python train.py --d_model=192 --head_dim=32 --init_std_qkv=0.0545 --init_std_o=0.0 --optimizer="soap_variant" --batch_tokens=32768 --seq_len=128
Each number is 128 + 32 x the weight over its row's rms, rounded and kept within 0 to 255. Layers, rows and columns count from 0. Numbers have three digits each. The size before them is the row's rms in percent of the matrix's.

# o: layer 5 attention output (transposed), 288x192, rms 0.206, rows 188-223, columns 96-191
# v: layer 5 attention value, 288x192, rms 0.224, rows 189-223, columns 96-191
# q: layer 5 attention query, 288x192, rms 0.239, rows 192-225, columns 96-191
# k: layer 5 attention key, 288x192, rms 0.247, rows 192-224, columns 96-191
o188 097:159173134098147174135107092149095086122069166163118117071102126161161180166136142189178167119108127071091175127121054169173122110101185159196129135169146190111156102138147153136148166145136150119166071095136119163131126137140118165132150117164062194154076121093076172080148169100120150146
v189 098:140087114107133118124079159143122170170095097184149094193143121067197107136183192186118125149141092165085105138170096111134156113156071128124154101150126119117120138156112113122146153052070067110143131132084096151109154111111053171090123115095147117097174110115176126088129105130104101140
o189 099:144183063152111145180107099110078144169090141141152136111116117170140183098132103156135125104144148117104120125164122122108162086116106147142196151109144196139136107169070172126148166119130048094108140157129074089120119090111141150082101106111166163113088133208121147145140153149110157100
v190 091:193158170115136125065150098098115119110096116093124109071147160160067137138125124165103143162153129132166141060103167132100103165135101143174148203116140134104124073083096074130190121112098101163082143145196191109138103153123116099151140173121088125176126098162117176136157161112150157083
o190 093:107138125165064125142102228128102056089130145179132128139140177151157132137128150121140166089088115106158070142170120153103154078088117092104095073108134146138130184159135129104097140118142130176076134107112097185177163160147160125155131105123095090128117095153129142120163168138156146120
v191 095:141205105149139094076169162146093150167182130099083157149082077093102184071142136128126121107115183157163148091146094111137100176182078133089143092142077129092121155062118117133081143149139195171082108161013133136124087122115155120106105124123110085111161073102101142078091081120113108154
o191 097:088139169165080095109077103073139128106121153135158096135161107119121118122180133181130136139171072094192128122140049155151198121090138103152164112116076192108144086157123104200106121136139144114105138102188119081132124167129139126149164149121173162173061166163162087127220138154111134121
q192 073:107103085184136074121157159116120149126122118089163109102191095096130111165129129156126067106088135157125117109104129108143108088141135144189168127109168172128057081177145155098160181147160123174127091144117157118106110127108112135060128083123127123073153084145124091130165132131132135157
k192 069:087119166178121122106112084078092142171091094109096118155103158135090106122205139109122108132112109122121138130093121110039077159161130135145062114105079130139111101134114111149167110123143158083129140109167114084136142111030118134139105140111165093146049097169106147107110153147132130108
q193 065:131130177133079088118114080108096154152153183128102185129119117070108181139131115115081141095170100086140139086138098159117132137095154130104118153149170124155118152142063115079141134183153162071101119058111123143190142150150158104149146174182146099144121117157148088072141139111111086128
k193 060:162113144086065150116094108137144102122137121131136092127106142103166084098176144138184208101083190095034103112105117119214118119127120100116099125193128119109079072122152122094118138148200125130141090126109084049088130175142112136128146128139130129122101162132154123159149159124158134100
q194 075:106157180110145159114101116170181065088143099101141124100083199118098142147141159080155149058141183147132089119120070132123115105115123067111169094115151126128141153091107073151112118192144094109149104135068121172136162109130149095086170111125118114105121160121135086167148146147135161138
k194 074:129135157116135061147141139126158099150131085151081132144113129108072141140131104125139102119099161109143140121108078143172122125085131108103101138090201069089171033157114129110146122127138074122126127091140193141159155070150138083093129177159110120158151111090067089122111085111165119159
q195 079:087110066153093134129158114164166196165080073120101172116106123140138131202128143120110113099141122153127134075116087145177100134122127127170140137115121122144174072124099154094153174144152142097108074068196107073087139132110094120128112110154145151171141114121092132111144137138130139073
k195 083:126195211150158084095142163129111178147166094157134101105085182145076111170132119139162109157180122148136071129128123094157126124093109095140139100111140069118090148126135125146169098084125110071057085121121095109116074088156096113091137105166117073149122157129153121122109133116156137173
q196 115:124127158120086114097118136057108142093137181140207067108168198115119083140138081109180151080156138050181124138187143132123139130119184095139139171165135125091136136101152145120075123149155133084148093056132104128182099129122121129155076116127115171161103163095123124123081136142158120130
k196 122:115135137079103118152119129138173116094041168108118182159142126156119185106133122135138118138106132155145118121139156170130105085130076179144100153165148086097170072109154155159070163147135155097108174097106159143116150095103091135112143137159164101125178145118061105124131111121152174098
q197 092:142092053118133127154148070161148117115094111158140139130153117192126134127123138098129179093097125168106108099079102177140149173122147106139110146124142152131100122137142088166195107081108163087162109082130127155100143126131097170101114142149176110171190132125095162131174105175090116127
k197 116:119113158157146141126141137051082101120144124130170147138124191097129121136104102072184136147129110108138142162118144130131146148140181111161148127083127102109102156101163121184126071189130120138144107109136179124118158147158146122145103116191131145181076100156143161129128133129136119148
q198 108:093112124127182063098107091151113155156111080168143165150093090130115165164113099093079095169176070149107067138152111135120100127173125107112085167162090170106126174127165069120147140165145108121143067167137090094104077112154056140186165109147123077094141118107112110130087118115108113148
k198 111:161136126114122135146162127115138140156126111129148119184146129097127143137114162084098112114118067120164160182155109133137137147173135154111104151161154144133141145162102133127114162048125141151140103127219112110177092054168115134184126080148151165133121150194183133144088192111145110169
q199 113:073122106147180166140192122146110166134113146133089136106141117110109134096168136164125127130103146104045142128094128102137120094189121115134091136111094097098172163165122076139116173130147112154131185208131166089174101099129105149141102159076244156109129166072102140157119159169159105080
k199 116:063123116106077159144165095090046129187161139131120108115151099103111102071097077126081139164048100129076143151096098135113141154150177136132085169106136090130114135083089163143128120165170069087157153143136130074133113112143110106182140158104108096166080157109088169169167155075122122155
q200 110:179107120091110103104081129146114083142154168115126131099119136174165136113125130080155137172252124196104116060128101100131123091112135097137147100213095196151080129116108113143160107157107146051168119110113099120171181130169110166150103138131088084083154095197118157166114125146120083134
k200 115:129122133123091189187091126094154127180105050133065187093131187131156154160167066105166157111243123130139045134143098149140122095113128120163117093108094167173121123142124100116158096139112152068147157093143084161143105104130159075181119129129157116208151105184109118150132134170132129107
q201 104:124129104139160110099118160121145162085148105106155063123123107161162105086126094072166111137074103134133140105142141130144160139120131076092175142143110090127085149093144125106144128129130222111168147115083106157176126192183118150122097131148113149143136133133234091140127140140111095081
k201 114:067082106113141098088100151147130108123158086087156105125117094103142154099125086123139136125127125130193115141131137103135126107094108122161172141119114042168129174150119135162098145112139161178198125090136151254138123131136101142160138139113198132078148103111157143162073131152067152119
q202 110:126104122144152150103130102124067132118174103155198099171147107095121105136131119160120139178132109091118144150090154109084094188191147158139126108180106083106172054147117112136152129131169062145149113113159112160151140162193159143098164112172101138099223119189098137101137157080132105104
k202 119:110112141120105128122168161134104132121148153132113084094144111117097072193143129164105134141110141114139105177088192143098156088087093115137128161154124106080095094121130090093119085070115114111070068172115124195125137138138135180124144124134082163133211145157109122132070141160104064128
q203 120:142137098166144050147120177146123123168138111133136146154062119128160195081111079187141133162128165170118097148101106189152082136080119107096116136125056151184154113113143109094115115199160150112102177140122091112152161118131150112110162154131111131112155117101094116068174130104110180099
k203 127:099164116142107068093142161124108109115118123108093120145175178147162098094107050117118079097108130105107083145128187139145122178175154149087202121092069185097110143132147098114100113174085194061099136177134089112149151124123129142133156107099112124134127112132140138130162096103092148092
q204 109:103159127129161092060158128143123153094122110115123158112129137071122134105070096091137130143086131160153155132140118137080139133080096122083157134142149096153126155150086195148078084151152126116158118108054161124146121096169171106155165160100143129155152154132051212143178082125133166158
k204 115:091120097130094119142147132133111161093062124114098153145147177162128132130092103148167121149108120098141108135116078110119170097095131108103114143144131121170105098161114153152086160187110120112134143179133147145113093100119100109111102134101143204129068148095081147132188104171172125067
q205 116:130099138130131178151158131135162107146077172085104108146099148155145169097086141156126113166124070103112114133093106134186136118128159098124080130157187096081139060137123222096168142091068097145114076089165129175140101099126128156183159116130143108149130118140110130090122121190187183079
k205 119:096126119125199156143117127127117196129120102108111136152114174134094103159112120172118125116125131096090168080148132110154088137149150145104116133088155136084145151115145149132128153086116132123193051150134122103093109134138119113186182089146187161109113142104060090123065098081155142186
q206 108:146184155125116098087106138139150136096054157103106092150169135100145063189066094113119121165158126103120112182100101098073184115159089134113147075157174108054162149104128101129113144135161146079146148142108138117067109072160109097159100143124134123137206103116105149110073133137134124083
k206 121:151135181118095109111110129100132106142164116116167102110081154097119068171130127095145062156115086027105167169186127085136117080133150152050112094104134149112112106102143066121102098171121107120130096114131124115118100081133076140144072162184184124168136127125073119138098178133153140115
q207 116:137107113106188121173119141138121132146136129124104156108149082151075135118173089132108137148132085094210155172141171136133128174120104088181132157193178162093106077125121178147127141098132087095154115116124125165124133088180104108121122171121049130132196182098088124109152099138105113109
k207 122:104129135059142100129115137162112089117113140154089171143111110180126182164149143170161112109048130090152196126148215094151115118115083078130112107152125127116101098145143137079145144111098094123101130131141145110166191060123120069108108183136069146126163154103199120182078079149113136115
q208 113:135141072113165115126106095130133178106110118127114136134116093128093149207172092146197158161123130105077139073064138135084104112090094139163060118179175114125092075105109096131123134175142154143144146133107166052123104126103037148173131071205166107164133092094119143178148092140134171087
k208 125:106147178111204067143113111067101117111082157162091153130133166092062175208118098091136145126098130164121100096094168140069118092147144130203132111127133110040059146152093145166088162132115125153135156109130120086110097061132075121160164093117128118112091084103143110112111123104137128172
q209 107:111152150090140121178130141089109145080076097180116155158118130138083148109132111109128067153115151206166084100151166080153084113143148193085173128079078113116079113151153093110153129074107171119110117117106114208140156141107180111133103120120101145156115110103105104108074125148173106163
k209 109:133129148156130161158085114084129154193148176185097132172100085137099174066117115097119097142135168093137147105133148086214118114109145153123127126100067186102135122176097142118150171126153197122156081140097080205156140147119201121079144089068083097110147134178097106116163163109121182111
q210 119:078089144142112116118094111124148095097183083083174126136105110167167136115165115121092116131150137084132130152157161061130144153133146133107137158205105169123071103156128128140113081140178227156145082123126173116134131087110132149111059171168155156088131129159110079134160146113140168124
k210 127:186103124109086092102117121161116115147174090114112115116143100144161139073183066153102094064095115188137126202084140104094119189143141095083138172130102182212111090154145125086138148117097183159176138095146116133069105098081147161114171155196165137048115165143168103136141108071142150093
q211 115:167110139090132159169116139110187136119107149079171124141111042108116116134099171127141143104153151086091148134190154187125153181176095050125155133113185154112102122147198129101044153192098106182154126165123115090098093138140153139137100102125132136142133181134090138121145131189089123200
k211 119:151129137187105086144120144115158154134122163089139089169080143101105134127114127092201181135083067103094123107179162118160100205161097126132099116109140120110134133090151143115140144145138064133131116156173115094152202148079043082128113141172118101154113155149203119112103134149129108151
q212 111:095059139157119083127104124112139148046065128142121100141112153145142084154105127115131150121075086148133129108095103129110100134146181120127100130113098167106092140148062137137132083125115100082165073102172137056130119081113146123164123172141124148097077069108107151114140142149174143124
k212 122:074105131115142123112158120102148186096103107125119167139131096148132110152116176147111149130125114171132114136111145150099124153149086103112138098163119178145100133143114121201144143132151117149096092093126121174151134134110102109142209148077147091141156153158048125150197182118103179154
q213 106:117114071124094120147105113105063135137179053159121107121154136137163101131128067085048096121141146075155135128112130166147096148127114070140153130173086138116141134160100117114148156078110151058118100153085161166104160111089175128100120154133200142160108122114114143141151079177134131080
k213 119:059109109101128129127091083010084095082189135097104202141153126151181146100153134097129140138165155127126132152149196143144155110098162091122126163128095115084142123133190125140152142111167105088168107099110203117101165074122184175120091123160138124174113113134109089095140132141133138115
q214 109:113103158131128132079096124097117138121119107087097153160094155175174124119176106141138107095116091141085103123109109132182103141156119121145138110134121104137124160189091100175112095146088162177156079112117101089088107161134166126100195153063095142121069086139105074079117147109184177158
k214 118:151090140110131190120158104079136169087156162131148050135126157132187044179098129131135117085136121099145065111091082168132145156093116109107107141120120162162161147160088140106113147126135127144090159142145125151073142082091168117045127172104153169149128087194159107078165201084141148143
q215 112:083144122122105162160062078139124100107116175170067155161115116195093121121163189134133199150112145148125129048148148163121092130081148108102158138124132083170073152162169110135153148138099086084076134061125162129118132109201144053091114151146119146140117111151150152168121129164090141101
k215 113:070110133176110105135146144158089127147115134105139120153145105158073084119133149050139125159141119123107081117197043142155138149135125112138115179118073104151138121099210109092153134128134134112120171017192126121157106104121167096085128129127117086143136075133104105132096080125103159135
q216 108:180113122142145142106146173068140131102139120138120103142118108136176158118106155178144156115158067104126105103189167168154134122133181073122085082125093128124098159114142157132101174110136120172112155141140147147100161115061080132140084124127105114108191112046121152143110083142131131100
k216 116:208088049134157145166133160128173167112147120150152137139093145126138104140114142132136202071115108110107171085097150107136130148150114124140090100138134118142087116140150146082077175173148099115127097156141227093072168112151133132129134155101125067135156143088103158134148099147118167165
q217 105:140095172152136137109127162087185061171178114162124149122099119180216121142077131093094181134141111056166139103119169132166130129119138132088076148102196100124149151140121085140153124131118110169121108080091094165113110144091068142130089171133119193125161099076157193134104072132101187107
k217 112:143148147186148114137117088073153160146108109167194113172114139172171069130119158143076136164152130094179119106099114108123127161107154092114098134153104126152061193127124148134142106146173108127161155149119101162098093141049141125118082145187083151113170163108127122121138177104182126179
q218 106:144160116168161133141144103096116045193159153123105136135127174073163135124130171082089149071151146156144085132074134094162139126109127183154112127127084141128146119156114173119055097076114149111090077170128125142149196112146105125165065105123107128186153102092121164126106144166146080137
k218 116:139114132172125146091138155082117102158130134131109125186148071127181155145073123148136117096113120164101158159096122124174169119148148106108127153138158100031169159125158142080163072141099161127098113133125077105132162088155109131222108078099142161128187132146155151084163112149111111095
q219 112:105170141161104101116141172124074098150110176105150131163252135138125076129128079125117145123112151083103161034193070128141124150128129132116132160098096117153155125153081154137152146145116159124146173151084092136076144151153165159108125064131114139123106122160139161111133099213120079111
k219 113:176092074148135116125095120119120105148089116096142167105156172099087051137138116173087161107106128139140163118156104139121119142084142182127151119094095125183127178158132110133098151092192158121109167140093124138154147182154128119163109061134168117169060156189122099115137149145130121112
q220 115:130141066160115116130162080124108137111104179110149151155117076150130129156176149124089123115102178113155069162127131138040115163170134152170169126102163103142099127181142086150094123159143195112137144086111135192138101138190135148151062140103113102140080091148144153091151138197102143111
k220 124:130122082139109125178145126097071158111125112084131189159105109118092140147169141117119122141121148197115102173130143191083066105157103140152136170119176129137121152131173120134101148149099161138125135095096150127077117178121177133108091103154139145150035120147124130109070106138139095139
q221 116:152104060174124154134126122213079110108053131131181130137129202127110150153140095083176176093130121127106087152105157143168098097128095174108178107132161175136118111126179152144110137128093113139114136119092128142166129166153116093147122109165087099112094130141123129131137116184116140123
k221 122:142098114147136171133154032149176139130111087048122150137104160145116178125111086142162181068105109136093124064159128106153184080116099131116081098162129153135093157134119139126179133100094138137107078108138163142141105150094157168140132037102095135146133071130130194109129138134114130067
q222 107:087152146185139126090143106165106182150124168086128137108221125098088115136158117081089216144125125159084124092191111119102192093067151135165111094135109145112092157095142105125147114121145153199172129108110083094136134135152067174177145160085136102153144139129165150136075124126166128138
k222 113:146126126137102147141144126152132152099103125095160154082129147056064108104141124095097157109122119118125124116163161153052156163082172149123151062142101160136151093136131120105161141130116131235135192140086113132135154167134090129123099132096120170196150153131056143140069114160115064172
q223 118:116128235166121119064062129072115159094106126161117181069112116114134141099156097110132150150116162113158136117099116122187127072112158153042111103165093149125214112132084095109140172144123111147112127172170136193191135152178087139127132108113142138124149091155109124121109113147101156140
k223 123:180121148087135122082119133146085147136145152123105166077150119092106136084150106127108117121165155079128119105097150112132126129112255156149074161198084153167135177122090060099143199127112092128165151144071113104210142151202147163108174145107128157112064106200139126144087125133129121147
v192 100:130093075143131196141132154135195125155115122075157165130134094103188089130190124104175166106130129114108122152122116145128157091143162088145101109148155044150158127167139097126164171116100115095135153121138141138105097101098135127136100096101142169099135133109153160160133153197096133168
o192 103:131129161116090087122137140168047085098180108147111091128120149145068121124136102230100108147132137140153154172091141068169085174094076118106145130076146159075142102162118185091144129135185195133109145180122140166126151073098142163085159129143118146102103173118104074124117134083135157137
v193 102:100165121117146129164203146162054114120093101128139141125158125138141107108101103096139085113113140090106133125111088077166187165187098178115151103133127086148071124102118112171112123157106198124126170193142134119155117150143162188078089082147120193099100089161097095077114112137121175172
o193 103:169093149113122175117134105141154175104100177147160124097105100157146145170174128183150157133135099171168106124181156160157151108145162101144136129171114135125142116169172146110129082048124129170168112039069141151135146118139067122144124144084132055138111167141147175133113140071124079144
v194 089:141095105127110151104128088135134105112114173076201108143171069140159107171066060079116110150107102116110146142116155136153209173161121107107152146139171110079117114125132220085214154148077115114105117109139074128137110165088138157103134193072136113133156115119121094105076069141070165105
o194 100:185150131166077118086127122094112104114084159169073124143092159140215155146108092158128131104178098073139148124107129138084091088162201089124148145155135108156175082160162105105034119112140146073164172196105146159159177119160150149178134169103115163095185138105149130176162182164088098124
v195 085:135146121097144127100140098116072155064129067154126114156110134073097127094078129107122127126158119111120128128092130168119113123117098159125079128109167185181113137114147125135125103179140136152144083154151132133176084124044125123160112140113137107144113105125124103094153151143092124158
o195 089:134158093076167153152112162173164111160133138134146203110121131171129094142169134113149143144121196191143129145109081166094100154142143124091142141144075107156134072128133072126126146093116136121065182124136167152046156136126166173094198160138163139112137156093118118150109093135141132130
v196 089:141123221101145105081136094119099088129164121170134151107102128156124140176072104124088152130125093136172139094158186159124134102148095144119109179103187089107089052105115120118083129125133135136127111174168158122125090086108138140172197103142192126107066113114126088175111110106209102135
o196 094:086143096159152145116150169125087164124133113138121142161106163133143124064140068099135102103112151199122150199168110136098143120092079121143135117119070132143137162155182137082156143093137143114096149042094102134101185170155149118103089085057146104126108118156172104095155154133120145117
v197 094:118095133090162143149173100131151121153171186168140109135170089128113132132096083092138122129124126100146201141100105160111099107088103147133063108100099205178095130094159107125133155107137068142154185154116119085162136094126146165109151143143133196124156143098131183080170158107173174143
o197 096:122113156149096128155131139137137126160120095077099154057119134142093118109152173168127119159079092150097101105107094107140123139157135131099147128136115159140142111138116105147145111177101087134140107103110168083058104152175150163117066127173133151117099127133110113113077125174117103127
v198 088:115135111091056143139139154166112129080169096136143103145131102086178140122193213175179157153132122097194125186151168161171114086119120110159106131143131081119151095137115074245083127114105092173142136114182100141182156122146119045114145137102067101111148148115093138129128099114113115167
o198 094:126111159142122135109121121111114187140100185088118085158199130094131116139093058120109090087101144140134084084155091129155135179123127142083121182106112161095108140076136131090117134160106174181134078117124101159152128127102107166171146092138167105208164162084076134160088185156175169125
v199 096:123127120185165108079116119079102128115140104063125116132201075116158112137178131184123165119164157106104143109163110165164117068149075151111135124206113106145142132119121154130087089185082087116148161099146155088065147148170130132177100122040118152141043091115131159139128120146084133141
o199 101:135099183110159132139172065141169076111138133140186167148125126143151151134122091120159080166101144135171154131095143160173115169187090148097152149131040135102168128131170169139156129097185206142083072106114145152148142181106153105156171147140122156135152154194139106141110165101151134124
v200 090:146153143144084134162115124160101103160090180100150118133187081123120139107091134134137100098182116113119131148167128084073164141145149128154099127123103251086106114151157141144110164156128121138139175073162120149143140149148180143123105109127117132093104191086090221149155102147120156109
o200 096:133123132158148160178122134152141102197128156167080130110096097168183106112144100211108134131121127089148157095068119110131130107102153147066119119149141045111091107109112081149090173142130122132119120202091140122133116131138091122108096134119115158218161108132114059132096142071102153084
v201 086:162057176163140095130085124132094109118163156145153156112132068077112095140129140102098126188130136165171130157156157128129084175117130179095140150107193115064099126124130133215220131149158111124099110111151126131134196090131137085123115087072131112075101188133121166144157091125167143112
o201 093:083112132126086136102120186112116146110134125142154078129114110168113196111121086153135151109171183086154125133110152146162141103100156146134165148078122172132193142122126184111141125089105204116154149124130138096146131189137115187127140104155161127170170073132066143081139156156153203072
v202 100:150142106156130133163126161117077146142188126237099145138127098149109124119105116109161113118133130155061171084102108163118191134125132117116174147123106147133118154055109112088185076147125127066160139063048132109146181179141094127093100104157103151167070061140123103192131041115092082176
o202 108:193133186109134093089114138099119135126170088092170144127136140105179077185137115096131087132185125057179140125125073161146112112167147082164100137094168057137112112120093171212105192093147130167147104100164123096091093148164128153160084128152197149117116163099117157057084143115169109139
v203 088:154110097139210125172094115126138081133131170127175095106110100188085147104121164067081108100140117167149119137030155125118108144067157130130146170110154140088097087158141131147184054123134116095140130130091105082100131154147120052163129128163177166130119161106156169205118115119135116165
o203 089:128150150187108118085114115119092083123143120130125164124127075100151114143199122093180178164091106076117089148173125088159169167129093140152118121119116103134138135147101083111074165160159100119129128079093113101163170192162134160084111140136140164104151165192138088057124146174086110136
v204 099:098102158135124131104120154118188104117093123136148132107127116154184156139105108074126125176077121115148162098157115141150087157089113130098128168115063108171153147145102103141107093138102135124127131153146107142091137141110184099158131069142136151110106144107070114142087060141107144203
o204 099:147173138126175135161130170170173141104161127128157068148176125132142114136148145199161084122129130094182208119097196096087095090119098175174132110157202160172112149093182166135135107113098146120169153090131121066132130131162059079159127180146099126152132172121118126102148136090119124117
v205 103:192109120134111130203158120185104134139128171130103085097147123084120088135073120103144101153128154152157151107093114132131051138093193174166116106092097149125167127087124186125155096107139121095110147074162104156162132104117107145104112112113168159139156169172090131146123090125151139077
o205 105:068139132136076203128064138113097131143132143175116097141151114150176078130201130105134135138145065071109116158125120185109157147149146117149069130125172144124070137129123138112114128158036113172100131127092148114090129162116147126144128084134106105087124097086152077122130069147091123157
v206 086:159177126133129114162147144159129174175155091090105162192132165141170093106117142107156137137094145178114116152113129089118091144118098068148098141112127110101128116085080158129202163187177142136082072077169228138142124055106113143123116148107166180171074099068132134167121148098170109150
o206 092:111112094148114123077140167128106139115170099156096110091157191118101170093151161107107144088211128128169128114137157097086126081083135118126086114134077149141122093144112095057138119152083164124078071165113155148121137102147139128120182139175057115107188168172163130149144069137147131130
v207 101:130101080134117177167152097170103120082111127146180198110148111108134143106129124052184125212122115134117110066110124105116199139096165139147073149108110147185151129138108117174140099147113101112117103109047117131147176124168061109153079164134094141119134139141088156182110111095137123118
o207 101:092139128123148111098088128088086154166150120138061119146073102132197112122137161155084118134148114073144113075140112128088187127098126106130193154107134094102142068110112143173146157111105134131160116138154096234138189190084139126137134147106167134155111187104077120070190153160105117177
v208 099:182109143139114180113190098077111156107127050124173155141107096107163144156125146167101113126103183080197118126103164133133065155146083134138156163133086142130121137090117123106093135128145132145064181120143167106093157147152136123089111152135190169041135116112104083118146156185172125091
o208 095:117107143098098188128121119165119126154115186093116108170112170060061173145143103091114155125192076117092121138163083118158110064126080133117086140115173157049121086134160174131140110097085115118135107122103149091153195080144129081208114098102124112224196156132110142200097110133155137137
v209 088:135075160126088098172160088116096091099145143119123079168140112122133180161089152114137104165138137161118145101143111183099030120123073145142168132168091140171108167141111160155116125123126100136109174128125126139130185136138120111109073099116128109071172110132082207104134135132144147094
o209 101:169145168133152127115146189170092136198106065134149133092104137119101148118173083077086102131153141125117154160120111139111164118150192095087142120056136124075209122102141118142149140118123149149120133145123128119114135162137100111104085172131159112129160138148133096082106128150088056036
v210 092:136039136137139096142113094169167154151136170088140130139118102170112084117136142128151174061127091137191141146068112139121114113097083100065091156084128215146159083118147166046133063097101131089148064134106169163147146146110138123168144128166181137156108198158118119145095099145148158155
o210 103:123147160113185093102134133110106097114111117104136118110113159177125146124195146109111124141098143098100100157095159127098156158114163155195146092150096069164085073103136059111119099174168048142087208209142169144109111130164159121122104138131128102098129069070174131144155160160165161195
v211 096:149089123095124118111055124204113114113216123141125116148102166157121087143153086121109094070128140069111121143096166135109073168168142131138069136172124099073163143077160098149132102112176125105096101075060096131160186078154193123112132146104166088163135145185146083113167166129134139108
o211 100:124202112150030114116186175090147101138104186108087100083143161042095095145064160130149139176160080170114154135119098131127170168139133166114152077102162144169125152116081169103120139155131102179140105174125122099119141123108128120179164065159113111118156099119181179133159120156175152152
v212 091:204144135113147171128116168184140135101167116131084127119142129130123184129147084203087119148172125088138152086133116137125135073157076151126087084122131112100090153137117112130078177065091123119085136119092130191160139103132118108120102123144142117165185084131088140130085118075133078162
o212 096:107102094186113085161145143098123123154118104118185137158127183163115055151079170102084129090111103187043101163205103149126170137181157112156153125089122108154130181148147113124101129143133154133155092102120113189149121103123108106135133127148153148127113125069135156142125132162120153066
v213 093:116164115112176116120125138097202174112147096123100071144089130084103145162176124130132178142121193149125106102133112084148098144111188110170153153162154072113134137116134165131113149091237134098158180161082171113111126108136138131188121136154173170145125145112143145137199153189161109084
o213 104:162183156154054124167156184139068071144118139165194145118139116125098091096049154145108085129141098073119105118131134122129145103144117188142086151094157178134141104140177134132163160129088124225137130133132089114179174101096116111117167097133068104107152061156108094100115116115128140139
v214 098:140153193060136169110129195115191155145128117148142122147132140089099095172087111194122126168132190098148131113103124095150131146106138152071122132117115093096145068143113113102133173140160149193146180109123149102174129095090084183121135057142170189124141141109149149132120108107158182172
o214 111:105121110167128077162133134148093049131152160084115170068102093166128142112076131073087121129133090155112137158171163108148072079177113080137086125108151160117090142123185179122127098201111128153148113076141156148123117083140144104136099182158121097109121090115076159162095129127082126153
v215 090:077114147096063194091087144103133102083183100151121120129168094081124137126177138117164117139178104153124143159133108129158111103110140120158109151094150113110139191149150073134137123155100115120155208096086054131091122132116113115121109144143104167132135082183118047138118153152066168149
o215 098:098156129147123097132144080131089138064171143084125104038089132096115111171066121175126166097105214082119154132141119113119104062144104082118132142128117215121155143089196141163118152140123153129145098104113167171131183111096086145139094136100173132076125143102101196125188120092170140136
v216 114:152146101145115156168124144086238116123198117162125135147101059128100107135140157146169076156133105132214165129100133186121122117104091063105153154161157206098191134134140086141156083187125104119096186161148121116144143108076194125132105137119108089104142161149111132080147083130074128165
o216 114:059163129123154120140126122167152115092165159061159074120179175156148078109119154149137128150134123052071141119141128125150152108151127087092129138150112067118127084151165163133089103149162158198101156135147095125101124190208079162159190117155115138136095128118131145141106169143127174079
v217 094:117092066161137142178090103250075184148125125117121162121111133092133166074192100119111144153093049157143095084115108107104121147101120139094173128111156089160148137149187128097092112164126131159149102154117095160099097119114132071138101127144122088139133125197067166079193124118110101081
o217 098:117131117141182127138143123038159094122127101109164121150092103132083117142188183116137112140135107147200154108136131139162181138155148115135096091141140127109089118138069103149109155109139112130102152100159130138090140066140097116133147137105162079119175116073155092166130121116096161107
v218 103:112101094127075128131120097208114162138085054171152143096147084186092117125151138136108155142168105137154071111145115171197084178102139122161121086105169151097104155160173134135175120110084105140186081126130138142093116131125124162132108129163128107101132144090085114112149077145135097141
o218 104:087167175168173134137124167094097141107102146118151121144108123108158164155149146135105138092103189124086137167178171187089126129114131113183172106102145055157150141104092087157084136177162232098143200131141182137113131118146136128109171086079143103131160151075125121143144128113150156107
v219 096:094109153139075195112113119156090148119087102163111171128139119094134132194085127132152147116114160130153031123138154159118097151148130124158141084107177101089171124164151105119135148141085137175094220110192151089149101081121135148167061126094117185135114138137141152149154139155160165064
o219 099:118159156191152154048095142129121122090125151070151129164091101192136146097171115149111146107142117179130175131121118094157147091094138110111161112133136161142085139110135095129140153093129137085138084129111106176091163154087139112139128130108101123074161169069114079121095131096145167117
v220 088:087097111120113130152117136161109120130084096120125227116127115097023131108128138106172109052067098119157108092144186127136141129140121202148159122094089129148160110158167113070150147114136090135143140128132193084155183132167099111118132105132095130138113099135130178163178129148101179194
o220 103:138143200106156163106131132055162106111172077077143115104114136176144113137137138160093133156146127167155091164108156106129102135139100156081129135137137099153055145139059132155165137132141158121100095184147090076083091134180128124111103087093160097172148175111151062080083139098181118125
v221 095:177089074082125136072113067120193119115130080113151205100137138169131176087171115113142197144102134153133100062085125081145106212149058117098122128205098084151183185149101151113128149138079103173125061169120153132145121115099145142151136153140113128121142083176072130119164104114159141136
o221 095:103162121084153123102186150093145096116074172135141137148101154101080107138134151084118061084120121203126147147102175141113149095139192103134163078082077097122170063117108128112111103126182117094132216121145122063117149105180125110140170142169164030156075175125102095140167118096115120153
v222 094:137209132074099123120164090208067125148131185132110140127124095084116124114138185165119130161130131126165189145152075144127190070068112079125092142087087185123140076139131120102175153146162071124158119121137152135106131127081202111146127142069114148096151174089155142123113131153107106102
o222 102:142061089109117086109090182038091140167098096136076163119137135160140114125122156126111101114117125142128074102056105113061085156114142169157098181152133132122129160113156115103105162159111205153170121154108117117131121124176123146142145151189117205152155077117156111127135111094153164146
v223 090:138129150108120090091138159087111132119095188154108084136192089099124160180146135094088118055181096123058164141117184151085104167090126184165161164165096145119138138157120175164152114158149158125109140156077144156141141173060167080148107155092080086097130162120169109167126116177154120169
o223 097:100097094100145193140160052135076089118110116109140071126081119156085161112102134091117155164108133069161150132120107175108112078108139082057118115135099113102104144087126108153145076083114124112096120103148105099110168136128165136154120133095140148134120114168124093156119112178080145057
q224 135:218125129128172120109142139103085081128134152086122168108119195043129171131152121156138137151164181144103115115075125169153123140123160141123134162090144120160112112131133138086158130135141170110122118074146161122146146161115105130153125160103130134067113084112092151160137134098054150159
k224 082:131158122098128163103128146105128144148138122094111139139056147151139128153129152111140166139063056118050131142128101118106090157111118097076122090132114139097125140155102074167149146191112157125134122106168086068084165170166120087113119108114129159159163178153121088095090179112181162094
q225 110:133079132124100111130137154153114153135079182111140106098204128103132141153144080133132097154118148170119176163108156099174133128111187134135124142101070135158097103178103090115129201078141169108149129101145078206174155127104101111171166145137186146111147129151122114138117143095061117164